{"d_model": 512, "bias": "none", "init_std_down": 0.0, "lr_head": 0.00735, "seq_len": 1024}
Each number is 128 + 32 x the weight over its row's rms, rounded and kept within 0 to 255. Layers, rows and columns count from 0. The size above them is the row's rms in percent of the matrix's.

# layer 3 MLP gate, 2560x512, rms 0.0671, rows 13-29, columns 64-127
size [101  97 101 100  99 106  94  99 106  96  96 101 100 103  98 101 116]
[[118 120 115  99  96 126 100 142  89 130 132 170 178 129 106 152 102 186 107 221 179 162 102 159  86  50 142 149 105  95 129 114 152 182  88 137 135  59 147 124 152  93 129 161 130 151 117 100 134 196  44 161 160 115 138 156 100 138 122 146 171  54  96 101]
 [ 67 147 109 129 180  93 114 151  46 153  81  69 146 170 120 128 148 165 170 122 103 122 109 139  87 110 162 131  78 128 137 131 142 170 157 121 150 130  86 108 104 175 157 194 154 157  69 160  88 156 148 113 124 119 188 165 124 215 126 153 140  35 133 129]
 [ 73  98 124 163 115 167 139 111  89 122 119  98 119 150 118 134 112 103 180 109  99 146 106 130 113  80 131 118 131 141  78 114 115  90 133 115 172 159 177 154 184 128  96 176 116 125 166 138 122  83 115 150 199 136 117 130 187 171 146  66  96 133 117 114]
 [109  66 119  82 143  94 110 105  57 125 170  97 105  56 140 105 132 166  98  79 129 119 136 144 153  95 150 121 138 107  89 162 112 115 158 134 153 112 117  84 161  98 140 110 110 127 109 164 106 107  85 135 139  81  69 142 132 102 141 135 177 179 111  90]
 [162  92  98 109 131 120 160 155 112  86 163 117 123  87 174 129  98 136 173 189 134 107  76  87 136 136 113 116 146 148  83  99 118 157 188 148  72  91 170 152 164 113 134  73 137 140 162 120 132 120 134 164 161 123 127 113 146  97 130  74 133 126 159 157]
 [118 124  79 116 116 112 123  66 109 125  96 166 154  84 171 114 105 161  96 138  82 158  87 165 135 213  52 141 176 100 168 158 131  96 109 149 114 180 117 119 110 111 140 127  79 137 122 163  52 105 136 110 152 186 134 156 128 119 129 144  53 193 142 139]
 [172 149 128 146 141 102  73 122 162  82  92 124 141 149  87 147 133 114  60 156 110 144 179 132 117 107 109 179 122 116  50 101 166 178 143 104 108 148 151  49 150  99 114  99  76 144 103 137 125 130 120 138 135  99 115  93 100 169 106 115 184  82 103 131]
 [129 109 174 164 164 155  80 162  54 102 106  99 165 148 142 187 135 160 158 108 113 102 157 142 145  79 114  37 172 113 152 122 185 152 154  77 117 140 160  72 128  97 102 121 123 104 171 170  65 114 125 141 165 119 200 118 144  78 138 130 125 102 132 147]
 [110 115 143 140 123 131 130 104 110 124 154 189 142 175 103 116  88 151 134 144 207 140 159 119 124 187 127 115 125 164 100 112 150 125 191 149 134 124  71  67 144 144 129 118 121 160  97  93 104 155 114 133 189 111  92 110 149 119 123 108 146 136 142  64]
 [ 95 113 153 130 137 144 149  81 151 124 149 194 163 139 133  71 150 102 129 143 126 109 119 140 108 157 132 212  75 142  84 203 127 199 179 142 119 120 135 129 149 140 138 118 206 188 117 134 161 129 162 134 122 164  80 113 131 149 128 126 140 130 115 100]
 [ 85 114 100 118  71 157 114  62 190  75 129 114  66 158 140 154 111 152 130 137 168 117  99 168 150 115 152  94 142 134 138  85 100 122 174 154  88 101 189 231 147 110 182 152 110  70 143 160  98 120 180 144 223 151 129 142 180  98 111 127  87 126  78  98]
 [ 76  76  99 100 127 143 185 136 184 108 142 112 126 131  87 121 115  74  71 154 133 157 115 173 122 150  99 165 110 107  82 163 102 153 135 130 159 166 100 122 100  60 145 121  77 104  79 122 117 117 163 150  36 133  96 102  22 114 121  48 136 143 111 162]
 [125 134 117  81 124  68 118 215 165 112  93 142 145  99 151  97 102 159 138 119 116 129 123 181  78  82 128 136 140  97  42 100 121  79 190 110 109 142  97  90 152 124 185 188  73 165 120 103  75 120  95 149 141 136 129 128 166 115 130 165 113  85 134  69]
 [175 128 137 138 153  81 145 140 142  95 138 171 223  96 181  94  79  81 151 120 131 133 102  41 140 121  77  96  52 123 123 141 101 139 113 137 114 127 158 103  63  76  95 139 109 153  96 137 149 124 196 109 111 142 152 115 110  85 105 136 130 127 175 102]
 [105 170 128  56 111 103 143 139 150 154  36 142 104 132 106  97  83 140 179 119 189  91  82  79 130  88 137 119 148 120 160 124  90 119 127 119  89 138 150 107  65 111 110  54 117 161 167 111 190 202 125 155 165 136 124 107 148 137 106 122 102 130 143 170]
 [118 129 109 119 192 130 152 135 140 116 116 119 152 152 151 150 126  37 161  88 170 174 170 140 146 158  67  99 129 121 151 184 110  65 210 112 147 173 130 132 126 113 136 113 115  97 135 197 168 148 133 151 143  79 129 117 141 146 106 124 145 112  71 119]
 [184 172 131 150 156 132 145 130 137 107 106 156 153 161 121 122 160 152 123 114 110 181 183 126 167 125 147 135 111 139 110 166 159 116 125 163 129 114 121 115 150 136 108 145 157 122 131 160 145 122 184 124 128 162 132 127 198 209 157 165  82 151 148 141]]
# layer 3 MLP up, 2560x512, rms 0.0666, rows 13-28, columns 64-127
size [ 98  95 100  98  91 104  97 100 105  99  89 103  99 108  90 102]
[[157 142 133  94 157  42 147 117 122  92 157 118 115 114 107 111  39 127 183  81 155 170 129 109 120  89 123 101 140  99  66 128 133 148 165 156  88 104  63 135 113 113 130  69 106 140  79 183 150 120 134 129 102 119 132 141  85 123 128 131 147 126 122 225]
 [118 136 119 154 131 109 138 115 107 126 144 194 123  98 116 133 175 111 184  75  73  96  93 204 134 108 196 159 133 128 159  94 175 143 152 104 155 191 137 141 135 160 108 120 133  73 171 155  71 139 128 158  98 133 121 101 134 152 103 138 159 106  82  82]
 [ 83 166 135 155 165  94 108 199  42 140 179 122 167 164 120 135 126 118 104 139  99 205 124 127 170 184 112 105 123 134 105 122 116 100 126 150 155 151 175 151 116 104 127 117 111 115 163 192  61 127 148 170  85 124 123 200 141 122 103 130  95  83 115 102]
 [206 115 100 166 106 103 102 134 150  94 150 109 108 179  96  72 155 107  78  92 150 135 119 164 138 114 177 117 112 134 169 146 134  83 114 151 135 136 119 112 121 140 156 130 142 117 117 153 167 142 120 123 143 135 109 105 187 177  76 139  35 151 127 144]
 [147 140 163 139 118 133 171 167  97  76 131 127 132  87 150 135  84 227 178 121 134 140  83 118 130 156 115 140 113 141 143 109  96 125 145 147  98  82 115 158 156 113 160 144 211 207 107 157  91 158 125 119 161 137 118 137 158 132 128 106 159 132 153 206]
 [118 127 108 162 116 147 110 128 119 147 131 143 151 137  67 175 135 111 132 129 104 114 102 140  84 180 133  83 144  85 101  91 126 114 180  53 119 124 101 140 103 140 168 157  91  93 116 178 118 112 156 117 187 118 145 170  99 105  72 155 138 159  76  71]
 [113 199 158 105 149 175 109 112 137 102 181 121 140 155 106 122 133 142 149 130 157 114 110 120  24 218 134 127 101  51 105 131 121 135 129  96 137 121 121 112 126 139 112 150  88 154 152  94 120 149 134 133 155 115 156 133  71 101 158 190 119 162 173 167]
 [139  86 159 120  92 124 159 148 104 122 113 131 141  91 131 201 154 170 157 167 139 133 153 135 175 163 124 107 173 144 157  72 130 194 110 160 162 138 114 107 132  75  95 138 116 157 125 113 190 176 123 132  70 140  76  94 125 167 119 116 163  82 105  55]
 [127 144 118 121 136 144 145 159 182 162 126 126 112 158  86  78 139 201 114 144 182 137 174 172 170  99 157  71 111 112 166 143 106 151 170 157 118 191  94 106 106 157 111 160 104  80 157 100 150 120 122 114 181 146  97 104 147 109 145 139 133  96 130 144]
 [157 140 115 147  97  76 138  91 104 139 146 142 152 114 148 121 158 109  89 101 138 136 145 139  90 171 135 175 105 129 122 202 110 144 102 165 138 138 117  90 159 168 173  77 141 114 121 115 145 144  89 107  81 151  95 137  42 149 108 132 138 120 116  92]
 [171  91 146 147 142  99 121 155  74 141 154 126 179  87  90 147 143 138 130 146  86 122  79  98 103 124  94  99 137 163 200 116 156 126  70 113  99 116  53 106 157 118 163 162  76 161 117 140 154 106 115 111  82 162 120 115 164 150 115 105 149 154 144 193]
 [155 163 141 171  84  78 156 163  77  52 123 144 154 117  96 120 111 132 140 143 121 107 113 135 143  98 115  52 197 132 145 182 103 132 139 139 126  91 122 115 146 123  73 148 121  86 153 130 109  66  85 112 112 127 157 108  98 116 182 119 138 103 143 158]
 [116 115 174 156 139 178 129  91  59 142 175  86 106 149 131 138 172 106  50 143 131 114 176 129 185 115 102  88 111 135 228 159 168 156 141 132 182 150 173 137 117 174 132  79  89 119 125 189 125 128 135  94 120 206  99 157 136 123 108  86 180 180 121 138]
 [169 158 144 118 114 142  75  57  54 146 172 146 118 134 145  92  95 142 123 174 192 148 130  86  75 188 115 187 136  80  88 122 129 106 152  86 148 130 117 128 164 184  65  86 134 134 183 117 139 125 101 109 127 113 128 126 123 109 130 123 147 101 127  68]
 [162 152 174 113 164 181 155 101 120 117 155  86 130 134 178 118 160  83 177  92  42 131 178 155 155  85 124 173 118 120 109 181 182 142 163 117 110 150 127 161  96 113 118 187 131  95  70 129  86  85 157  95 125  83 215 116 143  75  85 174  85 122 125 109]
 [196 129 144 142  79  93 117 137 135 188 122  79 202 163 154 128 101 178 142 101 140 113 163 159 143 186 185 140 170 104 111 104  88 112  88 186 133  97  94  83 146  86 170  82 144 133  72 101 140 111 146 138 151 108 172 150 100 154 128 100 147 117 105 159]]
# layer 3 MLP down (transposed), 2560x512, rms 0.0775, rows 13-28, columns 64-127
size [100  98 101 102  96  96  97 100 105 102  94 106  99 109  84  93]
[[105 106  86 146 170 159 184 109 146 120 154 160 109 114 142 169 181  99 145 103 113 159 103 118 135 156 112  93 133 186 146 124 114 116 101 130 103 168 135  87 146 104 109  97  89  58 110  85  85 105 127 127 129 151 133 106 138 107  86 121  88 167 165 148]
 [ 84 114 146 119  90 139 128  86 111 104 135 103 161 185 132 108 115 145  91  99 121 111 156 156 110 116 119 131 129 163 155 113 101 146 146  95 131 121  50 117 129 131 142 143 135 150 137 107 107 118  99 106  60 124 154 203 114 148  95 105  86 108 162 105]
 [120 121  95 136 111  56 102 155 129 112 115  60 111 112 106  93 154 103 169  96 119 143 117 139 142 199 127 147 117 138  72  45 100 123 143 115 193 138 154 153 109 168 135 203 158 123 107 132  68  73  96 147 129 126 131  97 107 162 177  83 140 140 105 151]
 [158 188 189 122 131 145 179 174  79 169  85 143  78 128 140 159 131 149 113 152 151 140 130 156 111 138 108 135 128 123 191  94 141 107 161 114 106 176 191 132 147 135 134 134 114  86 155 135 105  93 179  72 102 176 198 133  95 109  71  74 174 100 142 135]
 [170 179 129 128  93 130 158 139  95 106 175 116 107 147 186 112 151 147 126 102  98 152  75 179 124 126 107 159  95 115 173 126 131 148 138 194  86 122  97  84 149 112 155 140 141 145 113 140 170 135 108 154 164 138  74  91 119 114 149 113 172 170  83  93]
 [122 135 146 135 188 171 118 131 204 101 162 162 117 105 195 127 143  98 156 155 166 155 131 167  78  47 135 209 150 147 189 149 162 157  84 164  97 142 106 120 111 170 115  79 123  83 158 132 134 133 138 128 192  58  65  73  85 127 160 117  88 131 137 203]
 [105  80 130  87  48 130 153 121  85 147 119 131  88 143 152 142 180 151 124 123 123 127  67  69 113 140 116 130 138 102 166 118  93 159 127 115 138 148  29 196 114 181 137 154 151 152 145 162 158 122 167 166 176 137 156 118 128  69 118 191  91 137 156  79]
 [158 131 132 130 215 116 186 128 113 190  83 111  96 118 182 143 105 120 153 112  99 138 150 104 136 133 107 146 190  80 156 133 122  72 151 108  72  95 105 165 124 118 119 127 113 100 136 125 134 149 121 104 117 102 145 146 125  97 148 145  76 159 120 180]
 [120 136 194 114 121 181 171 115 126 166 131 174 132 146 166 150 146 164 145 127 173 139 110 156 135 158 135 126 117 111 143  39 159 115 175 113 100 171 156 114 166  92 163  61 119 101 139 142 164 132  93 182 153 125 160  59 126 123 149  85 118 153 126 136]
 [140 144 156 157 136 130  80 152 110 125 156 165 109 100 106 111  75 101  90 117 104 138 132 111 103 179 117 172 100 118 127 111 105 214 116 103 144 105 109  89  99 135 172 114 168 193 111 123 200 131 113 130 102 107 104 185  75 150 167 106 147 135 113  91]
 [126 213 118 126  95 174 144 159 120 165  97 180 135 210 153  80 107 125 142  70 156 153 142 152 107 133 127 112  82 167 140 144  92 147  99 112 168 157 183 131 125 119 136 150 161 155 169 109 107 151 119 159 152 118 175 106 131 119 200 165 127  64 166  61]
 [ 88 164  94 137 154 193 135 112 134  89 160  93 170 120 144 149 159 120  99 159 100 118 129 162  77 109 122 171  79 126  98  77 164 104  94 151  92 144  99 140  92 143 143  80 126 166 105  93 162 128 114 155 161 117 176  93 137 183  70 124 134 101  91 140]
 [200 178 183  88 166 121 134 104  29 123 136 117 111 110 190 137 184 164 115 138 107 101 219 155 121 124 101 144 120 145 140 128 147 108  49  85  93 154 160 120 106 161 181 128  77 183 137 115 130 158  98 109 131 142  98  98 161 124 108 121 152 139 146  94]
 [151 197 188 119 140 172  58 129 120 164 177 121 150 156  78 121  68 126 193 115 129 156 168 174  94 125 122 107 119  86 101  94 112 117 134 102 149  61  95 127 172 124 109 131 162 139 175 132 144 120 106 155 135 131 125 142 132 102 111 121 182 106  87 120]
 [142 156 114 107 143 126  72 145 120 128 135 129 110 149  68  98 100 119 129 180 155 151  89  59 122  81 149 112  88 127 126 140 146  88  87 177 143 196 133  86 104 139 111 122 143 111 162 116 132  83 103 158 191  84  79 113  89  85 132 153 115  82 166  47]
 [130 141  96 167 153  91 156 124 115 207  92 156 110 194 212 192  52 185  80 153 132 147  93 122  96 179 155 141 122 142 130  63  75 130 113  92 116 123 137 121 192  36 120  70 115 146 118 102 161  81 173 106 103 153 169 138 121  99 193 137 155 207 127 152]]